{
  "n_head": 2,
  "n_kv_head": 2,
  "d_mlp": 192,
  "norm": "rmsnorm",
  "rope_fraction": 1.0,
  "bias": "none",
  "init_std_qkv": 0.0834,
  "warmup_steps": 200,
  "decay_fraction": 0.871,
  "doc_mask": true,
  "train_tokens": 158300000,
  "dataset": "wikipedia_en"
}
Each number is 128 + 24 x the weight over its row's rms, rounded and kept within 0 to 255. Layers, rows and columns count from 0. Numbers have three digits each. The size before them is the row's rms in percent of the matrix's.

# layer 10 MLP gate, 192x64, rms 0.234, rows 83-154, columns 0-63
102:149140088088107160143146128127147172094112109118145093118117150120138102114089127135127147117115145148147121132132170141147138136157149145140110098087141134072096106142112125106151060090156137
101:117109153095174158150108120102127131144161132139075155141117071122127088136116139091167139137133108122123109139125146155113159159133129170119109157093155134098117138142129097179142099142147150
091:105102133099109151107151127157091111094094149125096145162132152161115097155130069123123144104122114150135118106097128172132121106149157144153108117152097101156146120162088138119128128161155166
109:152085171113142130102143133128124154119109133134131157131112143149133148150137138146136168148130115132112128107156152160102142128091119146093111146158151123188074142124138122185077122148084144
109:101147141097113133149116124125215126115155132128130150145140153142166134137178137099119153128132116121140121154153133131148149096108108157119109162116118139128133175123182170105118111127163088
095:135119136130162091131126089100081154093144123178129099122114129161106145139142140140114108116131111117127054107151096140066133125118080131126133149094142101119133141110130122148123154096108104
108:144107109116111094121109140149109108057117139154128067158145145161113140121152128123131117152124098131113113128093152153101109120130145134132161125113169119139109145140093118057154131121169109
107:135104157117105126121128097131118154122130138178089090134149127119155152156090105173124140153114107149110101128130100127187149131193093133128137160134154143094141103130108100139123086152143132
104:128140164128109123119112116131133160088140124149125164145175165108161147151140152091125183140149094132158104149127093145152095129112129168077146140138140116162151123090158113149119123150158134
092:160167123087130177120096142110160158126142108157122161131141097136157129136134144091108154144154117137110156139132122125095132156093097154126177158124138154082116150105172141109142119111110166
090:099138128172115124149118136131094103149090129074092114156104102154157150180136145099116126132123143115130126118098150133135151103125126101160113136148096168135094108122151118100165120160105076
098:122115096104149153142155114113146133139167100189107154151118154135083110104134118108108151126123139132156114126161122149143095164150130131148152100114131110123127095128145158190103129083082113
096:120144180163162156131132162075125156132144102141114156131074151122141115092128120121133152125138135096112096115126112133181151106134116143083133143089111100120146150189132146121148128128107114
106:098125145117128158139131142138136159115132124087122123137129142139135083122132129146152138125105121125180081124157109098108113131102110161130096123121180108104102083118177122102133102128206132
081:117125086192107181163145115106119071155109097085173143162162122152134107131111123167084112127130146127107135117167134109116112120111114115114114135110136163141123121105108121123160131120129117
095:101148133115112117071153130180085112137101135141169122133097157144117143122103096101109116191100104139133095137120134122127121152117089148138157122136124111125124177130116126079154139169117125
099:093153136072088103121098115132123173148141125109142150135107128129149101134145158097140115142170148154120127145128129127143098102148104173145138145135103095136092110169160097124144077121133088
108:183121127127120153182124123112139167114121104136127161106141141078141112121075142175118160093154120126093155165125114123158101121150125123123098114128142135126169131125108153077149111148114107
094:133121121115133101080127085118141143102163144144114117122145112154119105136136123156116164093151100140146132153099138177131133146186140109101163116139138145162122124080066121117132119121081104
096:164106132123110086146159083151125082081141121138147092091109142133130129135124139095112076120100119131117161145122165154089122184114127122090129119095095146137100128129146103148125150146130116
091:140123136097145153117107104125132110094102101102162138128151124118121168098123108126165138095170179139098153140139071128182143136138138135114129135126152099162092146089101123127101118145091149
103:138125117137153120105146097101138145072106101122106133101103168117163099154137151155140108158149115115147148136170102082123108159127111108117114080151177131157144152121144101106135123147174122
105:129100157111157143119138145134158138099149153141090155137134154157136120169109141152152129141131129093137181183152120096072151092122089113136137130131146164129111125162110152147109109109155097
102:156093176099127100104140123112165103144136115134105118097132167105149141106126127156151165123151124131135155143127133143144130152153125093137116108075130115091170120086164149162114099142123075
096:124090121111122134124133144120145102098134124108119095153133181089135125197108164127145096157131090084120134109123105126131096142100078124126130121177149148122123138117117084107100157114112108
073:140132121155079140115160174127140092165078088097170172158143125129127142157109121112116124117149154146114157200109131155103127095133120127109158148110115149135119115142148132124136151154134138
106:117160119104180141098147134168117144125138141125076087129131141181110130127104108126125118113086106157105135085139110126152149159169157085157138099105129131089110150151138153117124139141143097
102:114082098135104136119124167106123149115130114135094123154139126154152090151122132182118129097137138153100125097112131115157128104150124105136147145160180062138164085102126101141089124138120120
105:095107126119161164158135121134156163104172097132144128150126107114166134126150120133122131109140141079145113117172129074115112115113120147150131121131115160128134103134091089133094118066123177
106:154116122118118099108102141106145161102136105133159130133136117145117136131121129147115122143138175164161125128136123069094140097150123157094140194101113084164157130110162113157111093092136127
090:128157101111103141116125118122118099131095190097116120145129150158139167133130102164102118141110116144125120118152108143095080127181120141091122149130195156145097115103143107117134163122145109
101:150134136151113110095086108124111146148119144116150139148115083120117135157142129095105125167145139148134129160123122120134145110133125067121076119147080148091127167136127093174133165130148079
086:151095106119087119151122118131116097121103188095103162158126169154134148151128103109113103141122141099100185127087129089131134160146131129147141128106078122104101109162135111097132126128108125
101:123123123174149112113136140136134122114140130140086195129129168170102091178125149122120178133100107151143101119118100142126095079155138110180149142163143145140134146143115134113136143145144134
107:147135170122135122095145104119117185093155127139139160130126147133117090148104154143115142157121097146126110160093107085123109159125116067161161143134133100154141125137089102109139096150162133
098:137083112121157081112113112113157132131105109062107121148154158134120119132138112141119089140114104140060145094135115137113105133174090153152112108116149088155138120114117145096114106134112139
106:116110144076131113174121164153145138140184071144133097109133098160111141140135123120129138159103110151181103124121114111130118115114157099141120125085146134132185103132108127100104136152123106
118:158072139128156098102122165141130143147098110122146126100141110106154100129124111108114112197128109135129121141134128108145128127151095113141131118183163133089126156168114084158106125142159095
099:117136087103119104097165113111125147112127173160118096126116124119140139130126106150163140132141175104165118135126165132158154115179075125109125120121151170126116105150135129114082089173111142
095:158153133124112113141140113133164144134177130131116183139111098124141114177120114088106189133164091116139116092105122131122142126129179121113124124147080129161103112150130109096120117139092104
113:140137123101133088154118122140149162095120140109113100083149150144126125171091084121162119139149129093134132146144133101121127160145073102110134128185169124096143134141138135128098096146142085
110:125117129111125102149125112138130151157069144158123101148092149103107104113107098118148126163154155096155130160138126137162115107106119151103114108102159107118136150148068136116091099177154151
078:143150150144140114132127130140112154126112130082093173128103100107137146115107134078097146085118083076160137128154151116117145126101114153204144092122143154132122115132104137121131138097110133
111:115104120080099123123108116127095136134154117157098089081128170147140113156120154185153134118125114162126107137159141123087153107090104117138121135097129167115138111110122138164096086159113127
120:134117136104142096136149135121172128176086120127125150142091122137128104104130130134132172178122101095109101152174100075144112121118088130131115113142124123140113141171120120114058106123138128
095:133092118126134171147119144115100083152113091154140077118148091160131147095163086107142112100119117118107154089112132116134132164174126125099147109150135122123127082109118157093135155116107129
105:131119142089165176156130155118175131113135139099140186097095147129135078118132110094159110131108148123139150133156095125116101150094115150126157115154116104076121113135163119110153115107118142
099:125142143106169155138135129104126148129164085132119116128121128087098141113100129083105152120096133167163152206183144138130106139106119148114114102131123110115105160143117096097108136122154125
107:118117126141097085116115092111136141090148163105137097091127134157115133135088136124134160146103126119128134132084147150104119178174097186118103114152159123127084121103124106092118114148143145
088:133133117168122139123098142136123090117088124123096146127136128136131118136094101132165079123084137096105110159099156084150097117110085132121110143148121095098127129142150168132186129111106169
096:107104111144110118143091096125158153095128127134111110125165158188122109117124103117120116116066166085123117099142092139105125141137155070130111111133128156132159171115129170104122130127140139
097:106174142117085117143106102079141127132138109137148127119169148140099096149131114114094120100099124145100086105121105163122104140165147098170129168099086087126133116143160144127126122137129092
096:127114112097115141110145089101127093113109109100126131135128109145090133126105103127141093126119147135125138112156171154098100148137112130124111148112133117089121131136226134089074159127138124
101:108131119142161106127129101142130124145148128148123084146157120168095090166110180118126115107151097130130166131153136156148144147150127087147094107096126119103148128095116095125118111183124077
106:128126144097122096125111121123152166143124162133122139156098145155123110087131110115117142154153140113105114143123119152156133203156138158077169136106155102107127110082107110161129099137144091
099:158096148087178097148111100086161150060134134087128137112154131105146153125118153141145103100126106119121120127157110106097146123142107148098130121076130111117129154108121145171146142140144136
093:152158144100157090128081098121142113131125144130146123132143081104099137114131107163137174159111168145139148173161154113139113107144129101083117136140150136092142181116117125148148124165110109
105:099140083087115144112152131135114179110146119129146129112109147100151110125164143141145145155118135131143167165127134162147129101149153141145075074086112131100122109161117106131137115140149182
098:145137118120120090118130131075116131076150153143132128103092095110089103125110131123135144121148107098170094115088094122137087146124098143137148155150106079147128123122119124171128108153157087
106:109148162088120114105143127119186167122152152136140122141142099153087138132145090131142146112138108131139124098120110141140105139177106089120102086178136070151138145128168137155130107118135115
106:120137085121143081118167115134138152102130161170114095136111165150128147138157151112108112146132147119148146118134106074130131101150110105126124102137115057104157134179143135120142134090119099
117:097123083125131109100063150138135168145149102109120136126147180139118107135077134108132121105114146124117133133153121113123113075150128136157088099137130090142129098087151163100130091115117123
103:143138120104134116113109123101124137068153113120103121116140115145129138132148120155103173131160130123102089065182119141132118118130177126174143150102141122119111140088127094139183107131141103
105:151156171126177117155139105118136103133063181124084103116120124122117099144126167162115121125103139101108105130127093134108111146134126100164110139143187099118108132112144112138149122145113098
114:052080114142129127135089148145142144134116155138103115121132135111123117115082108150138123151129062089110148115138122100108107127113115145129109126157116098128108117106147148149189109142161103
096:131138127100159142126146098154172100090103158128109136096119134152117110145105106114136125090148142116142137156177131081127109143117128094153102080168128114149137156120100135099129159143105183
093:087119107137097179164111090157109144180155166119102094154144105119159181122106134153129095136116089097129107092127124131140117190118119117140133122146101110123135134124121148122150127122108114
111:091146161163104149120134153094150122120104124145103148112091114108113125088134194104110148094157127092165193140103125127128146118117148120135092103111142135125124126099129145157157146162132111
111:119087123153179134127119088113125160076117164125159137143094091137092153125120107145149152127144077137128139108099098123127138092104113139110135134093105097188131124140094139118121110119106110
107:093139180116151151109150111150150118154110098125052135156106143094140108094135147141111165152124131120137145139126126163125111140154137115123101141176162160130152122142139080119123099132155159
119:116104130096126109143135082078132145128094085097104160133138088140135128139114144196121165141177137158175097105160123124129113137154107124114097141113129134146125113117155091137135130159118140
090:137087101115133136113119115171105120114113145122109133152113108136137140118164119111137118124162083143115136170103154174162108101087110092122151142136140107201103088141104127131117103158137103
# layer 10 MLP up, 192x64, rms 0.248, rows 83-153, columns 0-63
096:130167164165148138102157144113098136126123109106159154177109126132132145133146119129121104173161108160110142192144111108125103127119101128105104124092153137123108167109145102105101127153141079
100:168134113140082136125129155105112144101127085161133168164153148154156089133136104141158174137124128133175114128141151092136116097107124147086129110097137123124182147087111115111135106106130139
089:104161082150178169112149125145139142132107082159084116133142141111128085119160104117112137141172132146171103116079132141148153138125152136120131149146117130183162117095130132137155127119115125
119:105087101112160145095151135128144105153135142106130131116107142096142096109145158129139113116094137125151132152086130120137112094168165120130140118111155110083126106161074130117198157125106110
101:131121111164123114132137155140148166123150116140130132140110092128097107139113062140166104151097124123137123148140076134155163115141169132118147119115146134128132155103084135142048125138118163
103:120136180109134151133092122146135153111094133092135155093148110105168148121094130120127114114148116091121134151114108145103158184120088100111156091112119142139157108110170141116121113081099148
116:142142143143156118126193129151113148141150098151148110151098084125172110098123133117154133111131158119180077165141145088112189111125139123141112122108104115111140158110128130163139117130139113
086:159129152113118143078144092109144122131112168147123151094093168081141151147113116146138140161156136149116159129126131126123135106170100174140104129113137160069159125121100115157144092113143131
093:145137131134144150088150113086129066087149119124157140122151169134117153104128133158130167147183103120152135124164121132158118130148162162088121089127143138095161124100146155133116116138156138
086:128091117142140141043152125136117108149137083124148122080123129116082124101091143174125106160099107103138154111125086132132137120146139117135120148113134118132127113125171091129096095106116142
084:082127106137124099114101138118153137146149118174131131152129106106118166140145127118138169133107150164161140132123088138122138150163139115082138060150105183138120103124153149162159149111128115
095:121083113157132127121126110109148075073152111159146156133139073149175128136141112136167139104089101113119097109147143117123127091101144132104149148127102110113142167138123134112169123137149095
087:143154138121134122172164101106129095121132113092128139151102116126089104095100104149130135112129142115141126101094147143118148158126139125118084154118166121121141131127191122101143131214143138
095:116128126141179114132133143114131083131153144146113123102090113107139120137142110159157098109093102085100176119114155147130165155155126063156130122132171149135172136117133136137130128100102158
085:088107124162157167133097126093140115167133106157143116102161104111192123174139122115109128106126155132130124136142183130140118158140132098119135135177126124119138094142095157117172132104111148
090:125160072120136170119129132145095114139106109119140130157130081172114137166068140159095098133119122135081138091151140105144083154160128136098118126156155123118140135158129123120116137166128129
095:096113150160156134094126133152088113088117091085138121128105155121102155157122100103137120120108113117203134151109133122113084110109109100149109075137098121147149134160127140120138147099138130
089:133168172114141132118107101104130144078159139159143133096158111112124150140068180152162105134132134155133145152122094088116111109092112155121088111147118101132128168137118147115119152131131105
114:136052127158128156159109085175127100156150107131085137158120125130131151120143116159129108147088078102148115119131121142096146102163108103118149138123122105155124145130124098116108089111133149
091:119133146134167119123178081121134117110112109133134167117091105113140162112169167077122109104113177130124147158113119133082098109131129092122123145120110163119100087144131103122092148109111138
093:164127129156102120135172131122169182129134119116128121108137103118157158137127111121105071167121119159122112113109103100182148101135122085176121137116147129123132115147121140157062126136120131
096:138119105120081120076126119124122157149120095139127136134142157104141112126124142140139170164166129148126112117155093139122109100069159177104145152092118135171114138118118100111119097112077141
105:141151136106113145115142147137128110117122091169154112113134134135093125122174134069113111144133064167098129156119166100140139158137108116064110152125149149104133156143115128122139158133164107
109:131143147129131126133137063114199128153120135156129109132164099104113098141150141162167152128110161124145111094102110102144162153131135148113112161170124150120121162094120175122110112141128108
097:138128111139162145128140083108132129150136127129186094162148111127126099130147081122112126132108116142122129119116152105140088134109128111120097197153106121174187158138111129108087098117114136
094:111137140101117135121126110152145145063145167137124128127149095157133152118167152133142151112153143167136133125141148178130098112100128111146106135150157116113142084102102119135212136135107138
104:133176118138075107097152152143119139139159113126157133113083126140123142138135134124166116167101112131136053107134144103148138100130119141098100097149131143155127140126178100102092107153114115
109:133153141121088135152129131106088132167104145134142171143122146139155144158133152159103113141134161133151107160106099124078114082142121176139097172103141122089096162135109105132141154121101132
092:119109144061123137134113139128152122155141111131143132153110130131082125129109075105162116146124164167111132185127096103110154154123160135137138171101159095095111119117152114132125134141175146
100:152137114093103161120154115139145171163101118130115105148126112152131135126154113092136109162133091096118085170162111160100138130112128146120135146129108122132081167116089130169092094120148160
090:093105167124127135106085103123132119115139134131128137131144136117087098100110133101141159128154161117100106158119064083149139158090088117145137127117084142107137125148146172106126083118103136
084:167136101158088160123134131162116130156076142101158130165125143127157152169114127126128095130123138133085125117142145121117090080136116136128123143116085129113146178174111126084130142108159111
085:108175135133104167139137089178129136113130105105149093172142132126118125130118164073137098133139171174138098127119159131125113141128163163163123140153145142099152140139131142109106104139104088
107:093078128094114142127112168132172133123152121173143145106138103160136092161125113121127137155083143145134128158153130147134139119108128190118154089169117090086139130140103107140132149113136141
121:084104115113169181116149137127122114097125105088153133097142092138155128166153132113120127105119116121117098142128141086105089155117138129119162122104152144134069150170107100127113155092134145
098:141145125101090114106137157132157098134145137144148051132114122101163102128161120127150140161150112119112116136080173123165113147113123122142123125153125142121099129095147075170133098135162133
108:120150149118138119148125134125138138175150131147094098122201103124113112106095127099132141141107156122147110091172115144118106129128147079141137123146123119087181149109135184128120121109089145
117:149135140069116144101142084104143130124166095113162140127125096146087152173087118109127127114117130154130130121093126131098113078122129113172122120133157084131134110135101113102108184120139130
096:153141127135142142100136108134121126128172113128121135150123161135073131121117134148165097082138123150110118140137117083100135129127191093094151107094114105153161170109106131116115097102118178
104:108118120133100092137123113079133124129143120107120103066153129138122121092154121155120114115118076148076124145135156141126115138142147139084149149162135129139112072124119088177094142138099137
120:140177137121142142126132101101098145163137107132139121172094112121117148181121137143121124118098139141145131084091114163148110128109185147142124111064148098144093151135131113120115149148101159
104:064120116117128141158117087127161129166114127131093138165112116128112125155106073155124159116114113100128119162131170122140094169148103093159110118153136118140118087152154131146147087140139135
088:170138123164128109093159113120153121136130143111144131131158114129101138141106093127132138089172115121090128136114138133171101134156114123114127129121213143136099160072098140130089128128108099
115:153110108159151124123148122141124074136118134113142131119121164088159168161138128128130142161148093182159154130138127140167162096104122161139143155115182142130121127117116115170111087156118109
103:132109102116101142121165100114103124106092138123123133157126120140161097128102154170151142163160124121113155128101097085167094139123106132126088108137207094129124107140116125142141113106133165
084:135140113074134138111136108121092139133096138123152117191109140142142077115103178120112106131171109122135129127139136139105146144141138129117164183154136112131144153177094115119133121170145090
096:181101117115149141127161087113159118137134136132110104103117141109142130083130090129154103150118137103162122119124131072106140158160073136112131113113104136103139118159177149141137170163106129
100:108159116124163115116086094135109100142071130132187139178118116125135094090129140141143098132101159134128099108101106110108123142139133154092136178123165117143130158122156135160116103148114136
099:121128194150132147138110097148138073110112154112079160116132136092110113143124145121127125100118143096082126105123118123155134135162114113129137150139113093145129161115167128073165142143150091
093:126162127135151129092165136136120153142128127137182110104164086109132162141125128111133157130179105139123150154127088115131136099156119116152098113135143116134117164128103106095092181125187123
098:095161157139140134140156081156158131118155113139096108136125145143104098147109140077188155120123146140065125121154143125137118123150120142101138124141160128101158138154128148105087120157088114
087:149183147147139132110092179108111116146133122165158129118139109119111110098106137139104129100141128127163116115173103154140098130091174153086117138112134100114106125118127126194117091105122137
095:127145108128125151168177167147126174109114154122105132142137148129143170101113123175167142089131118121146146145171130106149181119154110110106122122100146114115101135088125148165144086109135111
117:144130142124082117108131113098171129118156157150069192108148155109147128100151113131152150097098151138157098139103134127146104134101110146124171145132160159144121127112155133121125138144094170
119:112152159118163106115110120145181099105116151127161142142110151138075148139142096103118131137135094114128142155102126143170087170135148141105129154152118113160119149115137122155149175097158089
108:157132100148131109105113174118098135116173140122138095150123145137102165171127156119159107110131137149157128074119133114147133139124124101179118097130147168128145190115109150134078131124108118
081:145102136114148133148182098138122153135110163114131153148114146149130135121141165127126121115176098108149152149092138189143138126149087148168148088103142129109096158145119088162114117155104121
089:116173114154119093101093176138113106175118163098134097112138117121082073134151125130125172113125089156146138124097147107120151111096130140143106142132108176154104138114109143113107104113131130
109:124114118144160144117111131108115124104115140125156116107119114107136092098104137105080104122103133126083139148095129158177139131140120132095106125126140156147100189165140176116092155136181154
094:129170147156138106094170152152077201124136151133154119123098121137084129100126130143101137160119127137106139123082115095175118135155150104163124102152115117114119137118152108126143116117095129
110:098144154132110159139150095146081070163156137153126135111101136135103126124154149111134125095101113149177107112159131164133097191112143111131150106149152141093144125159138113125142127157114106
098:084110132136178138143110166148142075153088120105136108125129110155145160111167095131165118142107135136152077062147135143136115129131156115139116170112129119141123129144129108152090126131158145
112:123122140079116108116184161114115168110143136114095129077162113131126155093124143131138167126095177120117140166114158078134159101104141128166109114133149099133150107146125130095151128142120131
099:070135161065162126079152098145136123148129142155130129091110120127131151088082112129161127134129112137122142151144138124105112150133107171136119108118118150086088146152131105147166111155132146
100:161160173104071122132117124132103101132157129117119156133150153145136147144115154116114100144109126151135144118140107131105105139114160091133130168080131149191102148137147111140155192136139111
096:152104174144110134126141126132085169115152161129135054091161141096151140110115123133182124152146115125120121156146148146128138114102119108120119096174131134149146093080118153128133102111129146
088:124124132092116141084126153103136128124121120105112158123110133124066082148105128152128105113179105106154138128095120114118135111165135147147167090132112155128082110144160074138166115145123154
104:170125107116149109102140133157114139126135128123184121146122130124152155142127114125117085112094155154104126086176153108141114147115171188123171120098105121144095161174132135126091130116128122
113:086139142133147154151145126160136108100150148109108087156130118118116145060116137120140131128108108137144137136120116122169130168068118113095149135162085125114140123165139123131125072122099168
095:142118122183084126180146110155141120091109146141161141103110141144174152122141136130152111148098136126168129143109154132115129123128083127110156174091142111104153083117140144115120145134103083
100:100152154109127152143130136131159181116133116141142146108177117089116159144131120069187138087131128110116106116098154119125123085120141155126139147156089125113149141159080127118156128138110144
# layer 10 MLP down (transposed), 192x64, rms 0.237, rows 83-153, columns 0-63
092:119104157150107157115106071151160134142129128128143115111135079122096099111143169135126133120100133149158118086133180139153128089142159099154159137114160153110133140113098154119081120094134140
101:163125091147126108135072143198086129107162151118078166167133108126133119160166115152160158088135130139123090115167150123126106135140118148120096122132122101136141130139142127108149131127120142
090:131123127137142115131071115127092129167120134104115108133113110127151096117071143135174149151082128118121123138197136104170133116123124124128159105119142134146094145146115138138096136140148195
119:150109087142095150108119158093144148115130133128067138138149115125138123085127128109112129131123138147199132135117086109102130102150191110134122105099097131103145094134121115156138095114096128
093:083099134151129115107140113108137113118142123134117138115125125117125124178094125119101089114129171112155114196136130161137076110138159161135129166114145118120127089105138128092060114130115127
098:117137117139138123124120157095102116128140162122131112135120152124129088093166197164153101149118129111151120109139152069128109117092108168120120150124136168156145134125165150129126069105146141
111:105103089129136109082137100167120145114089143107137134135146086149152094118163116146090147123113156114160097127141123067138147124142074120108107119142099094140125128142131146117105127175144099
090:141168135129138135123123132113116141099155167105135126113156113125157121132123158126152072188136111131122152111134119129121086114088130110151099141121093090106086151156129144139131170170101177
091:146147131136085129136097172118130156177133159101145104110119121109107122143133166163111130110105162129107107093165150142076083122103099150133116107158167112151126148133150103110121106139102157
082:102120167127170128097160143137119153114154148096131164117117110093125122105099114124150133141138117119132145128139138165108144145120102075122136144122215103135123108112113141134078155083115122
102:143141116115111115123173142168122149140122163109138138077148126167132098120073136145109121119157135120131138117112126178141133113104105150119155167077197088134159136146119132112149136153128140
095:133149118122140101153141106137137095110140130137143103147111180178126143131089163143122140178131128122123121117059120109149131115085087079172146161135109140135125170136104116145151117119112132
094:102155102170142182092123095112111142189135119134144145151116090104130146132156097153162165127141156101104129105125124111158128102134157125138148138127122155126088160142161145144103129093145100
095:124115088146116134105172124122100121120103149099109117140135164147098143113124129149096139120091144134122125133113113141147123147093113133098094102076140128169147109177147108142176094186145100
090:127151147146104123153159148168095133087099109115087115148130146118119097107130127142147122128102162106131132130142121149121119151073091189143138106119154122148161083153159114150173140159133126
092:156141147131142105123096137120151117111094120135105135154111090112101134127157132096123135130146142138147152116153150099122155163151216131154119115149114122139083145119116126165138166165076117
090:119090080139136100111145110157100085115146106094114116151115110118156130115126113143162103162154105156148096175141134130110103128134108097114136134090151128135145076091169098144112101135137159
095:118145146117140127135113132130143105139116159093132085159127155128119131152129095120119164107122099153141104072130163134087182141133128108116141157120148111148190144122143145108184112096088123
117:125129123166114165117162145110115122141107098116129126138116099108120171148164115138114133139107084119145108128129118093085180143138132149098135085117176122148175136155174144101129081148127139
083:114121114118085147114124105144117132187130132097118122122150168138104110166088068134113138099114100135116097109150122105092148137155108128130139116130116120145206137168150124107131108149131153
092:152120107107127093108133192142091095121176080138096092137130119141125114107094154134157146121146128139136144158136114077131150142122145146093133141127144135128138113134131152136092180169097105
106:121131157130152127122095099127139158118144128109124137141086094141123135088123145147148108104166077139148140094125172083116160107161166102160148148128133136112111088124074143115085130107133113
096:117119109169155108156102160131086092136110130140143130146149099116145116090116082116147149142093179119159180094153114095118111113122169141140103146128090113118155133135151146124085135126138104
106:105163103110129070131160114152102147106137104113127121114093112129129124133122160123148075145119141116153146129116106156149166119097123145155139167148109137139070153109143159140170114176141152
094:102129167118143135139105091080119147144103110131167121142113109124138135126115081111096160144107142108158103144108086154143141171098132106117125097155148130151172128116137084143106108123151074
101:097133110138089137178093153117081157166131131155112130125143142114151146144147136136150155138089110121091135136123140089131129131148120110102150089116146124143127099122142117104088081171183150
097:135125135170135057112119106167130112135103124159151137125086098139099130098113120158101103127137147131108123133144117191120103143143079141116125152136113107169104134110121159126147171086132138
101:128149140142103098136104154112111131114084127123144152135113065085131132136155094176120080137162120155111129138098115103083116129134068119071129171146126117114146132128133113113143133132121137
092:147110115118151073165139103145087102086132120124134105150132062082094119102135115176143137136107121118158130160163135129118130136120162139118135159130147108169121130145186139118125138137129111
092:122119133128118111101122115133131123096147164125144118139128160144106116086084179143135132125128167142140120104165121137131128100108101178149154137104162144118079114102127055131104154153101099
084:109125161100181127157098137109175139142153111164143124125134142133125110105090124073157151107181100090155142100138159133118112128127128098148115136146098112123104117100092139147092116134123092
107:108137137125105110128193149139150106119138076160102103087132148152113132146088108140130129107127072107104136121103105131098125118117103166149137163105163117153193115125117123106133126124144106
105:163120107137137114138137149124120065139140142169108130100128099150155108129132077148119160142128102147138140116121117110121122133145091095114083145097073106142090144120116172111149130104162171
100:145119149126138103149136119105122091087150135102126143151143130120137167145135131094111117147166084114126102133124168149113146184171163100158126128154132144104111122144113159101157160123100189
113:126136125130125128139125125144144117117121144136151124126100096117123159146108097122076156122115169163181157186112072161119150155141172107156128122160171098105131141119164128140152111141148125
097:155104146134090140143134150133100151157089168096117110161128158140114107156124102097123135141114103099138105148121168145132162140154149121115145091076148106128123105151131123146110105195111162
107:123112131139131168122109126146144109168136103154145095117148102108112122151115091142147143154114185154135124135121133098115128139135137062073142141112140133085184115115129121155083094129127101
108:131135139128111122142149173118124139148141086130106105098120136159085151114116143183141109155126088116140163059117160155119133145135117133114131165129097127119187104124097142128153147137157157
094:136104155111145132156105137135132109113136091130121099145144130124111124089137170115142131086157113137160116145117118172117111127117171125121154118147059148122156111101111127137200156091142095
101:122132114147082134132140136136150156139124143135113120161146132108144118127116094137157108113159128137143137115156146110106154125146195072099081172128110103134084117117092134106107081096100145
106:093111145108146168133160158088156120141122108172107109107122144145142096119173127141156136133145067105148145113119120170122135118122134092162161148136151140143131094093120152119171148093138144
106:108106106130092119094125104119129156165112102138141133109123065138104162155123085110154106148141095122130134081092120139195122135099139130129147124123168126139096166147118168126134156138146121
093:142106124112164147130141140115128106115147116120145158109117129128096086125125149163135153143160175172172138108118119130098113156112126073117164176166151142117109151117127120154171167103138101
112:116125146117141117106167129107147134094127128153119115105091131116144166120106121154125102116112114119165137125122181169114140105109105094145110123158218116127118148107085127080136140149112138
106:104145128126149119134115147124130096145145113127156162092137120111126122122146130092129133140133122138142162108082193153138116131147187130126144135122148127130138138093124109125032101154147160
093:107109116117115117140103124083128131159135111195137107106117120122123143100148119093150124139120068102108149120104132105112133133165134133154133104154115131149085152123139139085103101086124066
098:087105092131093068116138130114138127141113114167127090128121082107126180135096108137102156091084155122096112135105159142159153128142127107142146133126163145163140115125115150129117139117169106
098:145124123129170146170116174151112121113153129131157120156107180147143113152088144099088135120115133112127118158149125121131120135089085105096120137100168122114083136095079139136144106172125126
092:162150108099086133116176167152076107116156129114112124165149115127139111135093112141143149120162117140133099142152131114125106140080134187100113152122123154105152144133141100145182137148115123
108:130100158122131145132093141118160167134118134092106105157086161129103109126165132150106141121099145150182108124137145102114131155130184104079127101140129150106154102130150133150115085149101100
096:149095110141123071077150109127141117108132124128123181127155105157125142146178126146107129101132118153137116147081108122100105110143119110171074136162124157142116143102135172118147103107135133
097:094124146161103113171120110127116103125091106107139155152134135090116145095161129152117128123118102126142096132130111108114156139177173174158122145124145125184083146127174123100112094126132128
089:117154130130168159075094083106131115106119106132159127144099115145138139134155155132104140157134096115144146131121151142167164130141133107146136111196094137115089148093130162098133146149137094
110:171110136130174105077134178136130129088126141102109159116133114138152124143114150142110132100108150105160094153147166087101095125102126134094168145098102161158118110141105154142108128107127145
107:134143141109141070123110084131129150134098128161172139160169111103151187121160112168129124146164134142078106147128138147140146140134136148149124144142113166147144148104106168121144135094151140
112:142160153118139134115090122071150135130145158075160144111118124149171142161116159088107097164150128136125140124142175119115155121154153103107146117119175131091106120107125133123111110125124177
095:165116157115157081127092096130112094150114160137152151148102116122136116118106146132126167123114148132122115134151165147128112114116095073118156128139127141090099171154102124131135204142118132
091:126137121110149135124134085123118102073135100125135124140117195114151131118096127124089107139093166126140119161123107182133164083137109141160111144141155135105176094137118131103122118123133086
114:143118099119123150146168131135100108166128164138113135097122114100128135190152094100110123096132108141106167102107144152129143137096110119101160151128119062156101172142106143139137150116149150
089:122106143139152130137126146137125148147152137114084134187131120123138121077095167124160139141121132104141121099145160085167146112115135114133135109060105140127102128106133122152166177086110148
105:120136113115114111167095174108117101107115167176142142153145152110128123122124073090127138120074153135099140119128106154147134126122148147116127117123165093156084147096153132138111157106091098
103:116167136115135132136113178108109123117138120125141105124128183114135149118109117086136130097102169128151128108141109124130125104090157136143141096118093133096107129098103114147051109120134066
101:166121112130147091137149143117114112119137088174117102082150184172123144123152153118104108094147110114107159134109123149144140107100081152141102134111095127121096135164076154124141124126136117
105:121140104116159136153056137144139144119138132154123143168087158106135139096086122104140120110142107112131105121122155136154121117140183128166175136156134139076113124094137112122112144093093130
102:150178162113142121111124126167095139104106101124141125118146134122144129140139130114096137153129151140129108108145142158166136125102177137168147169162092134129164132096128126130129190104086082
092:106132119130155130131115145146135102137109117114105171146149095131111103107119127146115109154125166144132134106110117134203082140131128152126128142092141156103174154112133058133093159148104105
091:172106104141186112135120094158108107104139154139129109124115130132152115142113085106054170151103145174141106145139163128139134113136116104091127124100147107119110116161108134118102111141140159
093:143112128132130124117119186126183168157121120132117133117144113120102073153152103117094145157097081128118115092148159111104099153146121156108158141127131108118105157100181134158120140129142153
117:094126113133141149111150112151123183134117128081136114095138146142122175114117139126128080138117095143123101142070127105112102134132091147146139069124099119139147110142116116099089074127116142
096:109119082132102155148140091163107121121133125093147120111117087165128153088136126142113140147084140146136123142116109143144170105138054125117112144092145102104176115157116116107140132133164147
105:171105093101127123112136101129120142142146164134067118131116115147134113117112097160112164092144134137129111127137092126138081118088095147104108132133102125142126109148110138127217125130123100